From a checkpoint of a small transformer trained on Wikipedia: a variant of Adam for these matrices.
Each number is 500 + 40 x the weight over its row's rms, rounded and kept within 0 to 999. Layers, rows and columns count from 0. Numbers have three digits each. The size before them is the row's rms in percent of the matrix's.

# layer 7 MLP down (transposed), 1024x384, rms 0.0402, rows 929-1000, columns 256-319
099:471506467462554482475540528475545503514516564506536477495508510463508405481480459480406493461545476508490544541520546502547520532511455527486542446440484458494494570452530479525516449523508481
098:468488532538439475542495506484479452550490545504512543463559487503528541477487503503475584445460481477547467534500517501569457499512520485528505507517439464514566447497487473484548448444490487
099:483474567475501556520529522567515532521506522452472463541554503451550446575542478527563468522440458416474462540445448551530557471548524505479522520494463447515492459527522537470471489501450551
101:529461546483555433490507482474469503483531477545532477487505474518459501513438535464491507458511477458480479488541475537520540493433458440453492576561491522468474507505445479503572419519478516
099:476457521479506563485504489491534449460523546457497484442452534484521481521551532537524487489581477519493524528511472505446521473466435486534525569515457486491546583522451449470470577521489539
101:499436489488529535531448540580477463496474519526469491475498529525555529486495481523486452467520520526562535400510601465439472511461483514504525448507465525488410522487530514486541474521500525
100:461520491516555550550504593554520406569450536476496448514596575541523435510462490511533451506594521556464553515526502432510529510494574444543505505455501556512500491503460531527501535495424479
095:511528518524461473608509527515434533456442498573470561505566577479476549522511530468442540505489510536463489519492559466418470527446585495444485538422543501466535532400487486547518486502516494
100:469464462466507615505495482451567447466460517432475493500567508498498467512450535487491478571549484478471457459422511484528540467525487474510550517578513442524485484515499484543557561411497484
099:490565420466463517495530487503465522452502544520490519482500472466533522504526462477438546409521539491479476497519517527451515520479457538544471425574491493440469498530515463560530544526501501
101:478444458586545416490462525514528531506447508547522521535467536434447442552522560484470473548563488457524514513435509490522452450508432500563451530570498488502478477564523455501498454436442492
110:539496508452510547496559484538461545539474485483497523514472402454577526543465448539505565550486525503531496503473570533431480540470529521467493447473492462469474468492528492449489541423529452
103:484508485511502460529501436493537493536521402565492499501472444561474505543460451545562482516553455426514606532499477430434486469547581479439553578429507525511524528546453507506551466478540548
097:508526534542497460555529591519427441502546456578513483446522532464525434524507452480446497540559449467525513560481408569513586495462491521492484494441501548511449375505524491464477488506516542
101:508521551493569502477457478449466536547446506501507554480549478498531401605588464516487419563474513465453512489516551460463430570463528509549505468483474519487523492526551466465566468521488529
096:439485445567507495468464523493537413558481456507556472498500518484473467468473489456518550505526514498478449515432463549487484482505545523511592497523477412532500562423472537501448463540474499
097:495504450546501529491491501525540542475510407472440465514458434558517488531471479545465550558430492501520512464483582482520444455586457475528519425473529456484451499482423491430462543490537579
097:428483468495577486522441524430432487512544513536539555503539449494569493482541540496468458480430538592533528522559472505497529533583519503579486456415527456509540521475474496511529435528508446
101:502478501554467506467590494566511466512475494506488535516533510480527508548509517478510502494538545514456491448465464530535535595467461498493510489467468514475488555486459488461504458492470401
097:487514453547536496463526511557400512548552516481528442468535512477482465533500513508505475485481487448507488505523505517505486530503489545541490481527506564460521544553473547538465456474545459
102:551430486494475432497474453533520446489478421486481515526494512572529467431471516453444542430471505544508566457518476490528505499561482476546465495442454568446439469489474446449542524491483471
099:525482497503470471546542480524481535521538527503584503460473472555511536497432522437491497448551613525489431535466488586443577542536444437530493479515512497467487533540453483529538469532558520
088:554469521451475480552455538536483453444516456473535551530494489544495475524510558539443497438532527562404557476474504533467450526570519472493498566514507518462508449485517548472421528509463495
105:533475468471484472489532537464512508490529502545479511534496475522587478482493582527498486500436511453510455544524495467542519476453483578500569470511527547517586472557546563592458487518558468
098:487524463444468517482495482520466520511470563486457411539500484517542480513475471530498442536436482497472446503518502480563492430498442491478501596460527514528497508463512446550559511478517508
100:530504577496461488527433461531477504450525417532487536456514475532455487544546468493493527458453501532440578548544524481585493545479514556532532552514513416560444516475512534575485493476538510
105:522513537506536529486470495526551526502459492438524479483517480524597485507491432501567536431521470587514486443504493532617515518618536525515449515466557537438574498509440485479459495498519535
100:449470514493465503512497535465441558509494399532527508531509501548463445488529469572508503471490456525431527465502484538540389531444517575501510457485489565518488527489461505518459499599518510
103:536528482448558570506534484423479526506605577441494421522454522495492519528482483532544566447431522554520532419586578506552467478465495479596464532573436497462540463440502476481490546502556539
100:494505534448506423499530542524588559482566537481557482461464483544484508475485523540460529437542563512471508466539469514477501507480579532539543466519503477560473451515535537501521426509498518
099:537502525567539504569533583467458477534423497527542486490520552520524527573523492430507464448525499438449529485470471488441499513578492519557516472523507555511482510516518549462538493538546548
098:469455485456467524599574481486543525532422512478478466552494509493503522509460523493474502501432505443490486485471476480539483542555538564479545486497581464400438462510544488487521444494498445
093:496520507460490448506453523562473545548566477532493454495482491527547537516513534447497531501514501460519455511563462464493579512552559531520538473443544495450506540544518532499471516530489581
099:516510518526518499444575478478519483488542423473491463465483532493529487532514523495510439380534468536486536534428504516458501531418491432466478510452496458546462521467521502562504534456599531
104:458487458483555580442543500444483463498512469447528474486474523521461467487524517442488477494493534494557449453547500511443521543452526525490478499548449503487457541518510544480469470524545517
098:497531471546444458508467504482462462526466483578478487439504463458506512461545549447586577490541509498546566501494502453462495491464473505522541542439519526519516593429453551481517489545478484
100:500463476570554553571462513506448492481487515477554435576446543497437478484524515541443426477558564510491558516525547502467484515467467490518498486489446472488545500478503514543471510524537462
099:518521548544577479483475473468508509476477484460489518496511488463453531473472547513434527450520551483540469485450432493501468507526505558595463525507506496527526520539442558509467492432479468
103:459448466479497481442451480486495457482452465440494491511504458465515436525562439529463486552481525446487459510540472515467579527466472541514513499480559528433515529516531502447448480460393494
101:474484483464516507504438501493555463506494482539532487425458508531452524471528570465528565500536427474525577438471461513530524555453521525513548511491492458490483450570508545515520402456529538
101:490501514435506551512537495445469571519485478505461534497463533482467508537454525526495566564511513405493511627510492497520510506470539547545507487567488454536512506578509531524511473452490568
100:433465536463526487494507474522507496502489537496531500521523501510442536509520559482517450505487519499445491421455423530562478565486511491497509496548461487544462491535495494534493525558481479
097:601533475477450489491548499544400507563463543498453485453566511548544498488530508456536526427534436531525452531535479528430520541518466475499483484484491505497532509473535473509517533540575526
098:570462518496542508439484501515496426500499505475505418506432506527526520516504404556483517426474474523513482575537414573514447527535465537493438530439473524537466453529531499455476507496552557
099:463500488494537396424510578521553460487525544504524505421523469471534479454508491416411506506509509517501500491463461533493539527493486446454516576467498490523502423541548442469466534498375498
096:502510467490433517536540504460448538540480523476436445514501529510470457467491513523567486472550461484513451458545462459523594518542490494546528499424497545492469572440568473561551496524464528
099:556515510528452472457531560518505438540488493547483464460502436439535506570451457452535505560518482483454447530565497522427490529550481505523455501461480545501543589515536494507503546466463551
097:495522447478533514532494529483463592483501424441435428516579480472481473466477497473551509553473426473552431562491541509529501605502470492511528446503469601555569515490496518441537498463501483
104:487500543570464537533480472525457508535466583518448459515493494554523476560505495472501426517513444480488496488567555524498476538446512541522502507521485506501460539471521516468421524487469466
101:550472536533445491487536519477500537531491473531519455552519513460503572534448478505526475601419507583483555443486494532501509446486504521544501501510475511451515518423507515507475456497479510
096:467575567489504471472503499499546547525508558606543520449505483434475554515576556524473462438523532513452495533489481488450470493472472538492461453513475515577463448492525510510565531577506487
097:546407520538528519486511517574522584557474550493529530459515474470492453502531513429493500415489470471563518468479502528541527518506597517488498485471491584508473486461492488536503585549476480
100:438487500486437484539479425486478542530481509475543426456500476471531442531573464523547563521538502561530508514463470544456514564529481487417505543529584513437542500489503600525528520514548388
100:509599499498488404480521543553523574553533588494477567448438515487472551518476521500465424511480508535493525528499445482443569537495520517488547379462517590472472492445482458526456498594519555
097:613482469469529428524538508484486490545521530573495482501564485521475520519469505497489462534588489499504539422472461485490533522488517488542461460445480563431501472610552555490503515508527523
099:521526536494481546465476473521507543532521452530549479446562498530548520511488546492531531523534426518510498480459487661434534523477413535520553497540526509540489429458452520482479513502510461
095:508514555422512481508493580453488503449536475562479444477512484532514455498427510557572500536485516490485582519512418538504585522471507530528473426431475558494549605448502575524555445500462496
100:563501474450511476504479408464532537476485469499553506537457501504507527496448513551525510532465532512479519551516438480494504528461504494524488526555499463461472406468524503507560469461525599
102:580508487478525556479513445480444481478457511565490421499461391479520503502473514459516497605499506536576490467548524545524550492549446576533523475530526529491553447427519523529522441556508533
103:500512431512486472568501538513436517452505481388508536538471556505493553486565496561529519386484493509487484540485430524510489464482482511521502492489472553496476484475476440563422525497431441
102:449452481492552473542463498507558521465481454469447500501510522462482544538517515543584457507549458522526511475527576557549548435453410453425567515469556493511478520491470475433547478533460510
105:473434569502498487514541486452473561481517566519533567535551484474494458519582473537530553516468489499547511468505432566456491483509552497512454539503580529493521506510494484412448432559538559
104:538517479486480475493507471460447472481503496552503484605509507448442495500498562449538544522482419488488514409463536574502532474489515491491533546498505427520543467517610536472522480439581506
096:534501461518532477464458488564455504486480567480493489454495469464495575430560485548500523492500504438521478471515390538424559535465507531496542435454444437539477526460523467454446457432457521
101:458466521462490510467549578469546548481550474505505506559500508446556574513528486587467480455428522461485500446571490507501456444456468454412475503492513464474491533530521523518483546553538557
097:573530493483465542509452464490497527516463469520557565531496504498453517483501515548472479530522525501466541398485459485558537522511470508522529531495450475431525460542523532438529560421497525
101:513567479516471446473521470483529514569479515512522504464508543549477550555518521475504416507536443478506514460579589468552585478469509488498513483455461442496462495468495474451478561508524490
100:439424496466498541579440549504472440431531529487490525490543457445410438487502457427472539490442454560533473479527472433523462512517505519516482477521482454430446580553455466512516518510566522
095:531522505486499545586503474520554476487572480502621505468538482456485533484518604550582566534467490480457503465503494492527506486536490556512507492515474465437531483439531409466573548454561470
100:506433423492552467529571478436547524528496501501536537549469501444470500484523475503486558510480522569518471565557496473428541494472490545456442504435539455456490457539485410547505555505460585
103:484489508452549449543578448459469487518515495524581482429536417548459502492503532568529468421450509410472473569482479429465491489483572512534489468520462538401422494488566423497473506564528520
095:440512545441455530502521511429534438520569494470485487438514579479478533493545555550507511462540553530420549535481525483426555495513431496493546565442503461498457471557450471482498473510437508
# layer 7 MLP gate, 1024x384, rms 0.0473, rows 930-1000, columns 256-319
094:467459531468467581489542564491520398528455581464544542506567449575521517490540540535474453490379492460490523503527530524517448459499536491557524516493463549434553432553496480524524500530504571
097:529517479533468483510534528515475463496507545497470488517438474469534492523457500432523502486450492486554532562499530482530581572400527466608498536577475474444510524498559484531474507490487524
105:475501532488512556504508450496574510378532451474511532450516490510495429526447474473531520505428444450521554480517494463497442490552434483531500528555535476494534507496477522477460479512456500
097:482515486492468579468520500509557506478543524526507519426543545500441549521490495445494494465572517489531516528510494468516507434525459549496471489483505529549563457539538454429542460542458544
101:434528469451557445459535634544472569448483492425541485500438485467477476496427445426494473448426464409570506601476543499488481476466541562512448517504463497556500551449544485549493488513493537
095:471481450426431533472448546443456513447584470430438493510482559536435456472513556536492540475495549512563439515420535495474522442544473439524474472477517439469551523487453489517451526520515507
098:560581470536568515521461551536543444555487502491551509515451463511551530535428479426473524527465485535543473480488508543411490516436412470575509506514451540565586491463545477523473530443484558
102:462483519517484575486534461506526484456571488472517435463488552471448521494490577419434471520512451485486570457513425458441522445509496566470518451485423534486556439505490524556492487481476498
098:484456489449551504499517439519462463432517513559523481475531531530545529498466539468458469519503560475485511423433458540537503540479493468480417514492521522513496507582549550493436510506394467
104:481508532531514559508468499572516497472513439453554533544440425510523501528421514457491509534511442484516432540545504472455547470514445562512561469517497431523521466505557570514524466554519463
109:498464496576535519515505478508510528480518500473530555490510495487446469496512543491511486578531476484523488553427498479472576502516484498478498400464481427501560480476498524553563533488516494
099:510542480442471464520518496502526528463474469479454489575443530464490462563500544501523534437513517517452516455535539545502479551445479544533477531523555430447519554524540457479531477394485421
098:532457549505436489544524486486492445425529490499396577453464475440500479541481549525476479438531485436598458555577511478543483439481533553488531461486493475518435431467526474534535486490487511
101:517545455502469489583508416556531556437401543414462445566523578516514578505510548493448507481516508472436479419440572487453487459477423459509477551507443479561478521454505518543441526494482446
098:484504548603452510477516453463613542532490455519493504517501554568536468458600532436548489439475459532525489508504579517504513541422518463493490468521479548462543548475501503576551447520515455
097:500460566536474493506566451511504474508576568456485556462547428511500467501523472451504509479544553493572536565449590531511499552456439425499435495522436460569519495538479439538566501467452385
098:480414523516454481473475531490439476500482457487530534480553465533555523569590543477448504470508522553497521508511506498507465528550540462563470452484472509503462430483488496577505559540545458
107:427467471515505566465440449524522490515578432474488528529508445558460476505519496493569433530477532540547546516444471482434509510410500486562493494456566496420493496383536494584481536468529502
098:452524467528470596522522505487556493514553502526528423472534540521463474453473566476495557462476470456495476429490526536504510477519534495504529457465547558582507447573509525559453473465474437
104:509457524487472478532541448522505474475462415477484464496481530497467489472534552444498469465478540454528523516522496477518563457560513461592383509430435526577486458534474481458607542509555497
101:436451490440560536443521530502472507450477525567520499507548487486458564525510429459469516472524515495569500539518464451429497569437568434500493546509500562484468604505514470469513437504569490
093:498496441527510517463563473476470560531497499524457531499503515480493497527555539457533463494477546505578481525516488538502486503433477549479430499497497445450489591492501470501574555457474545
103:458469482541474496452459532586541515428539546558449483497515499527488556521517528533528562516457483464537472522465479575557590457521477439533557518510449429464461431512537502519470515526478450
101:505473505518474552494512530473545432504546542481501586484560548449425508500439486454491527448457517540532452536543543474552478517443483511470499519528460398491471534463490518488529414460535489
099:506553449469485469492501484499508509519520555535480441429535510487522437539520464530429464491497485473528449488491513453434486450506516590536518522474517515459506522545487474551506446448418499
101:454521508560494506489458445539470517496536515471473509492466434509492479526543525501570397551550461424477507494433517435493470505429501535577507533514493477496452525465449507442408587510528502
096:558493541516495586543567475556504488491500433488501520449492466513428482456546512447559540499498496517480526448516492484515445492511556470499549525517532510495534461479507543469552510590540466
099:436460487421563516507455530508496448514530547472421449538499463543485458480506417468468562523467474537509493469522448488517509538543494573488464535537479514437511493515518497487503523532563501
099:549533540494528522523561562457447472490458460481483471430557520511472475484562560519515474579500544437552488514503555500539515507542474403433496573528526523458523464539532501545496500476610474
100:456547522519412474563472526534441459456554438505543443487534475491549512522557463479576552459532536540554473439477471502423509510482490514463455469533543445517548449546523576566555552510422534
107:476480538551551581477564459528444509419520530538567510463513536504509458484493519477464469486552480443488488535491507424554491431555541488507497489505517450484540496457520488465457551521520538
098:487501549464467527544508510521477472546563507517460526480468446527473514500505563519497521541487471459522558515549427507558497469448557505500476551522516512503445541460575490464506532483540497
096:510561524566440510513466501531461555535504419445525456448496483448538438525523499498481516433520461485506549532470496510505552492531485438501451501495439531547511524480544580471461575497486462
100:531464536524486480458480576432514511473437497495518503519474483533499491471524606469439499540513476508477444453517506586440578498425491560454527507551513428544519487532477469454476499482459488
101:468487471534455495587537497549472535445472523486528468460461582512561488478457492501472534569514521595477415532483466433499496510482420453492501462457544545496530453459488478508565457449486561
106:460524507537505531493481472490509555512417531527465525476508564557590550471557479531511469521493546422552479450439521435542537496469523556462527560504465516479509543488496459467431543425531454
099:530534557517538435482563513543464513443532440463499516478458461413512491449478504511504480493537505525562545489467516460457515580514479564496432508541465490458543509536559551474424503505467432
104:529515460438462486557562433507435391444518480481463486463477557496557532467467462534517472472497527515502551571542494486520512465452529452479495526431479505568545502572522521498475537446518472
100:528565474471490518471430577522539498450494494500423503506545527558544453535517518482571477530492474529497553538463534476516520469438518520515535541514447436564474455491512442511488500484535496
104:515537542518491519478461539514444512451571547529531573551451438501492474567516502533543454489563485444499498538481530537416470544496465512550521450583483492518503464577525489505468544480526489
095:491539455514469460538487492605445444468499455553542564494473465495498495431461435507552471438514461508491463520554528477492562502548517522510495490492496529487489469385523497558524505476507505
092:519495417462500593570514372468552451527475483486470486539540462535570472463494471449561534490464420561496502466548542459419522492458507434542444476481498562532477557453493456539495549429466489
097:486505552496539490428497509409452410430594485517506449436453436487476432417481493529558510447540495485521548576511454482574469484530461484558508481564538503457534502521520523441422508505569462
096:574578584510462525474501517405510441473459475532517532485524500533512465533548523488503444512458496410494488494511498515482457445550463543452501443524564597578520502533432465554465460408473564
093:527554499416500471466506504460537514529478464501484533432457550525433506446562455497515470464449569506452529539532531493461502543470564528544472568467413461517508509475477527420506556473512429
103:504498529492553545480474509466447514487482492453464544539526476496503508485516458494525452495500475463524488448499549500480481491506500467460448546533499531489417495472553541504522507550492431
096:489510542528502533508521512436517539473564472567464526539540489553468460530506479456535468500588502492540471489513511471433521553489506455434502473511500426532519517444465480470527533571511485
102:555475496593490519586491458530439445435455519551525514489480567480490466505490437448519493517555572459539528497484461515491449500472465433582497451554429497455472548517506542548456501531558444
102:441490512457516524463534503476552548485485480494528555590510537509506507532473499449563510523475599457478552485496509443474446487490493489489482478538471493621482522493496460579432460509496458
098:474485500543551505459507466529515490498522472551531449495538524445427471536518472536480519543458507504546525532496467503431464474521540467514466469540586507559457590571531498535487545515543588
100:444555504539445503497531575467497504501515473488563518447525510444486465441449507521515546470516492454504540472461489444523543450509477469443473541497541480553514449535501540508499495490504451
100:490487567550531488566540454540505471398597512495509519577525517506449483535506482509507468504489489532491509506542474499502504526514466448528458552451522441474480506518553523478547494481547502
101:512514488519553556508588508553452496528540452540459451438506580472495560512547556496553538479548485429575541498503570459509510561525481461472527512531512519426502526486501505509532495434473481
098:494505517515521527502453566484513544464485536464469547440501468489464442430548558518514550507498510533501553553404548393473483534551529437502517489483515479517493510468472559496526526460538523
098:604470457484438461469440463536458483467489495488523545458520487550504500451456508428558530459488548500497501507525542478458527482517491497532542434474503516518535585455514544577445562562504452
094:462438418564555525541550431517472526535451471466486519537458453437533463555537455498489476522507492504515456542439579437458508494511559476465591516535515511513485543472479480423488460458554562
101:460506474449509516503428468566519521498525480518537464494578523504514482518473483482461482561543468537515480491470465496507538507452526467504492511524537494481574520518529488440472552503500455
101:503514472448509473477466441469512568466525478457474468409498397477442479494433491523551500504471422395538588554533528506505519508534469509564511473495481488514462426457474509537524449516530415
100:499477518493556508475429430525538483469473504547525463440467521467502496466584476496494478522484519423505588500462536528444574400461494573470547471522526522504540519526495539512470534496455449
099:518529487536536461509533404427507490502487453484472459481458509486495514501528479467468498519443512459428507522481510439477531465460426472567503476560505537500540498493463546400520519426504517
105:539546441569547481545486505544524528463479561488524543507572512595518466464448452470575473503485438534466555452538559494479561511487481508482502506480479565447498497508461589472454491454531454
099:550472545480594517525553490520481445551595473490522454455484483457593452492456475447472507553600534440544453517480468512416499474523484515551417503555479512564543546519501538504533516494529573
099:507433528481548526466536455516529444561529489510507450497531466554477495489475478481584492563574510468486492552470533497435490455445433487552433443529511529498460531478564462474590488434507465
097:511543511467552550459567493516497517450528509526475420509525605498530505476521505506477521539519546484479514490450519535481491512489496526468519552509535559434494558523502510459576493429578508
095:555458540505452489473456481577488486492434441501480524491503457531490518447526525472585522464523416537488542554451521523529562589471464471496555533444449474417438519508540507449473540467488499
103:459451518528525501546461471521491486499441475552422529475495552493515518409582523531500561518503547531553518479568518493501459486436433543551528499489459531484480514537404558561438506422587488
103:532534524560505509482567419495513463480511530563512495518528545523492449471473464515522474477516548507484523551402547535567544476437524517493504526482482490502507570533587555514548454510451503
102:500471495562543500499479516547491529507485441439497529510450469557552501438526478498527538490491470525558531473513471490476452507438489538508433502511542513542541521423538506522524491452460535
094:541480491504549476482459520515565459534422464515464503538527521516488534454394489446489534492454479476466512497505541506478467500531499527522526490496497549518597528461499483521516468513535565
103:529459519539457535523557533444479452537482498468561438512581573500517509506564564534512594568476547537557457517478473463469541455507439446511528471468552529553477551429570477512468521515484579
098:464487465568493477575559463522458572463420437489440495531448485569498508519455476439495492496471474448556528522465453480461472534490507551493454508474490520515459512522596520553503574507502586
# layer 7 MLP up, 1024x384, rms 0.0455, rows 930-1000, columns 256-319
100:475547494523496488519494520420431459475544487493550540493570490414479510461464525514573483464540510555464560536563468522525485426496570458472490483503519419551530474491489456505482488477487495
102:540514522563548488562473483530481460517406478480570477493513513486463463503453462487469548545532559540510475492502423479507531525458493545435486523514465433491477466506571480568582495600519489
098:532487594470496459479461526449514561448474496511582504452486539444483466550418550487451579490460528448531471554466502549553556558481502489460466504437527462430467527524583450578510463513474538
104:539511543522524561533507517510563555458562445418529435494511485507497446424568496435493528451527512521510550600539484427465444489480465486433441539558522482467528531508528427517522434473572498
100:495443510495548488552406551531507484428500513444502517570529552563469566465509577474480516502490458548471556438540536462498510550526497511529528500477518450520497503513525529467487515512485497
101:485456498534522549420472505488497505505534484462510557542539501526486506514462516555474476463474544490464482496452394547458496488426521494498531533534516529411455480544490467568515465537478519
095:521447510507467589516528493475442461504521463506540433488530493440401544440502524503496569465486543494492470479481505512482529533479516556462433509512546432466483446454498518510437481622475471
103:537475421503458520570546424549584455498422465478600497459508503528490525472528469542539431475481418468531475524523517456452500438527520515600571504490574510612518519499556481546574574446479492
099:433475453563472591550514550512512500488532503468462554568491434490512530545523472478545518458530500444540453536444440504491537504494538517516529516467542561449460500493474520520461530570458501
103:438451455489500528412505565428496523446516557498520543566504434452511488489484490535445477528447551498490493489522520490554544461428494489553513453420475536505578584413495480485494521457535396
110:556588487444446473484484529480487474567398526585554553514503451469447495567512521518508503477534516488514416513494473489458459549515537517476500436468447476463502443432475460523514457489504564
102:529464485472508536499467481549509545478464466514532442451518512486507449513522521429575511517499530471471463531545524470457466463515413458437481557497478577561556461473498454513517564496451444
097:461494494477509466508486542429519479512505482457522561513550504526586455575455476474534559458506502488504556440533493498554535551503552534495554503544452571519469453547489478487494510502490511
105:548512557548481456523516478528578437455529479534551472522533552519450509515491434517557475481486433481463535487564536476457567469549481441512507515462437497541529486554511546530508396492520473
097:450554436527534466595561473476492432500527557504518479584446493493450472534452481473507559509462502421508518492487477484520469490491515500472529480449449502492520476486481501516486455547460486
096:474485513509518503506559443539514430499492492492447436486496395505473493513549461575514510491581582409558549535450513529517536563483552506552474480470527470550470502513440472566493532545478441
096:547513509519524492511559523460483501539540523515543514483465514530476472508543458502496451512505512479493478531509497468532555491426439455531532553443532508546524484482505467520502520488528518
102:503508469445463500503521428423470499462479468482482478556487492466494486471487523460511479470445451462567513530514475480535477540499527536440513557545493504597491460513510551472520490526516460
099:475492517398458555509480534484474556434537429499519473465504449551430499488554523529548466474469494479504499520545532542433529446480456504525456484438516531477527494533546425518554443523493478
100:477509474548421515431506528447539465478449440499470417474590520537510459534513481512475499469525497506524453470477491496517482475536525533465467509537537511488524467471504475457604481513513549
098:534531541550454542563542480439487551533531466483534519552480459566477449527534505555485505532477501529435548568461475536469555508611502510436458500489506506532504480494502510460561535485492568
094:511450565514439468487470499511569545460536515452532494546535491489500570538411525531511540466519441529480477480450478552530499509515486497502547507564570401483513515549467545535516466544564518
103:474476521469535429488537498506477434575378448485489484460448469479510515492477563480501522524536518516519461564613516515452420469445467502478521493457572519477531508473482491541458486508486550
100:429447546488491555466483505504488520443517452501483526467505513482529512532461518524499460575534503464517411553538514498546472493511451464484492589581530498446538444440502489536438472463571492
098:499554501451470473525567481502484472421524450473495489502554523477499483547451548449480550529434519471509570507463545506558481469454462461525498533447504515572460510554523503526525525521454432
104:561513583501560506419437539523513571504385435556457565479501398489472477450455446485550489590526510457535591577451532503439477553507512518572446544529528456461491447537476542464435451510472489
100:535432551456441430484466441513520545493439405505492515494476570484469519472514498494483503504546429452535446510506522442626431419443501462560508434498540561470526527465499470476521544547508514
102:510468494424525501475523449543485424501490528545483425457517518533431547525460500538570468515497461479462538456523547427517547450537563480509435569521510428472493489479460555484470444529478491
102:584440513492485427475417504470468436545503532485488525499571423507553536493448484574541508566580530565420451458475423481421515534453496538483470542484498488563519535422515531475479481531536489
100:507554541545422504510503467598540477505420449479475559441497494457426478493549485530500499459472502572507549554486556467506562475442547535532564486533489444566534475463472565422535485461464415
101:503525555553537472516517531489529431464510536447500470504524509481573525551444503589542520517510473528559554585585514511550510497520474469574495488542479500518477518517488524559585554497549505
096:516393460579548510557424529504491469545445468440542478564492527476529507499478531512523478484489450454484485539500551487574504518434476561601448473433499486465514525496516463493476530508518475
099:530505541584515540471552528457443431459500521503543489507432576500570487444525463494463434467440574519485475568542427504509526579449567471535474539505515486518563489473494428492533439533516533
105:436455526436454513493478461505610493529411483440530447513520482470557532446524478475435461534536472507487420472474486525557472512544471555504509440543498459489500470519487498547514486486526484
099:561540494521520452512482538582502536517425494532530468536494402506444526493557468529574535452523457525543499501485498503440466520501527480517567546481461484479544566469510462462551514417484420
100:550426431567538473506553460539549461520440490454557536455464452544442447502514519502482483537464469521520532608547584502506491448490464471574486483462521508461489530455469475501496487454514524
101:477462420522549551497464459407522530457438479438449473466471443520429548505536482521504547526493465480477488529429535584520532489470466501485545549456499487528539510556437471479555559430494506
104:479530426457541509493524439501479463540500544475510475536496525519546523439522512501528516536461501465527407472497453561525467518455490428533494478426509511471448443507545485509511473530489491
101:553421437515472441519484559436567505473576492461498439578441560488493536519530493463461536435519481447550488503440553526510431512473494536495556506519493455519530497578471532509461507470548500
103:492471443443502517495504514625436530520481529546508552501576528504532520463432490491518482569453455524533468424489550529525520531500468472536552496526510520426508441420469492499550520476476533
096:473439538554505399448542557557491497545482513525533569518462483528455490552495583587452522474587437525516561480480520494461566531506481477420514466526550533506468521492526511525507595524520497
096:550496447506505530497381464548399524496477517535486496469535454543547536446538461531553537516539569490585445483575502453473466517488508473460522478473466445475534511472459496512536504565538512
098:502486501552516516481476519469458534427457445511505560450441462541525504574449557484531566452503435453501487579475505471502562533467530474540600463508481546528522529528464568560512539489446573
098:437422582479486483490582435472545520510563478437476511502534463505516485474499522538427513486534474478536576522459466470555422563507450533437514546489421458543422555528458496472490547479513513
099:447580515547525533527509515469552477476448527534472484538516512444558489531576563479483517547567463480454498475452562517548551558524523524450500466558485482553489567472508495559503451502471497
097:515465474537545541517551566464478506524438550537456444466536472512583516582483488469479541517454531455472536496510547523419574500459486575543562458472500575507578532543518505530520452481546526
094:466465502577500553494482471526481466518469500546480458515516496516522460466531517466518532529495435550544459496490472509450465433525499507441476482453507587446549491469526560496479481446466465
101:508503498460513472487502488562460462458552502489451558441493407454549522534510478502528556540469547469547531473513533504513497538470573501515519471521476479464525449605489458496442545444527531
102:539552552482405469481520497499582584481446475496465475489572440409556548431499443425470516509496505509470470454471520524495532484498466518452497461455537580517463496502458516493517429453495504
100:530594500491581568446518418453513513545436506565477527491465485554509543548470460516472496442494522515543496508506630488551530572435468490515550502507498483492540481461493426440567516520564542
099:406517524545507462472487573494547531488478452519466510521595500514545452465530536475483553577509474458483482464441492497508485464504488543502433518512548513510509451469501450548538454492461566
100:547560399492543524555459572509483493452500489521494521483502523472485523513516548480500512582428500486543604539521515488550549463477523499498520445509511542520534563521528549589474496517587498
094:529606534475543430494539521579459532502524499464510570420509565534467580506506498578555453487547453505494538475511553475470503569480549549537555472502503536454438532435562428495496494534472551
096:432466555476534527457500578508565526501480581496522516489455596453524469483507519465451500459520571489556494469522551431521529508534471534500526534502457540448529503472496496522472523449492439
099:510570551487528549522453532473491541509445502478503568502559541474483483483467538469557512531501522463474523465457558505486480460486521524572511526446566427494460416449499492480487524431578501
097:479482505362480427431529522514469529519433455527500538534526505412525545448524449497544534559483466542491515463527422471504458498486422503448476508496552444547443496556473556470464410532433497
100:469452483540488474556473538461508499511481514503479513492534470512574491546392446548532486467465478485463549455521539462503466492504513515572498470507521455526515463469477488506504461490490520
101:548570463529471539428494519460506537520555479448517559542538463497482450532434419491535479503518498503469541476512505561510459442564533483566517445503551519513499580521516519566574503517463460
104:483527465580457533510589454524510490482565508510461474565426556486467528561587477474461526490541477496485509476533544539480450474499519380500490508435486535482477579469517519465494496438526435
101:468518488473561529474538456516417535509452532443536482566559496471539530566512482568619485518518503498484538530486465455572483487477414528497522447467511444519483535514469496495476463506481525
100:450523506549518534469427427450464526490532486558515519500586571520532457461521452496479506503449530514490460470459501557474481484567494537423520573533515524542506522508497554408398477494486548
102:530467489469468533488463438486546468457476479495523535526401513484497556462429498465485486535462448528527516527486497516474440514446504497508589548527542471552541459527541508473514564443517451
099:482486548489495483445461576495451508524536528466548440457557489464454477534449488499454546532557575500426433519455519454385555448512500493548584561517546430564540476562527430494538496503538455
098:492524517513579433483508452498509481426498429534534504582530500485533534478471524513512461485488480449579527492516541481408544476466492499471566432518581457523558506397468451486381523546581560
096:512527473448517561513541500521547500513527473522470466546572533537469506510482550527532508540531511501502455447523426544491514479441502486488566498468544568471454517573456523483499504547548432
102:490459482453563480447518458563530510529531477509518485518505419555507504455454481460482431495528496447586441486489460483447483545502489420526501455506528495502521526514468556520534468428505503
099:416493475414480493537476558514560499492529572506512541462514519447420490459481511475556584543501521538444514511520413496545501436465498518508486480526502458448560465490489507468409501506515416
099:421448521511450503442457537455482490430484499435449422473526506480510520492517480506580457516460453529499486562529449501533510531551469494546517500508528473426524469486522530485474439520492501
097:464515520516546495491521446499579484477527536522398610491510465516467533517453536526514594475525430462534540557485487452487476561402503525457482524495505541452454561554476485503459463474474488
102:535554537511461523502513523502560523519543455502566611508544589501463565503571473536542570461479502518510435531466475495521466518547496511529562548515542483486447488532528485539459472587471570
096:494541517441462529470507508498505535445493421491491514524505522559491517473472465488468490479583541501493553488441544542516489499479485497484497528547493558439508415507508555497571465506429531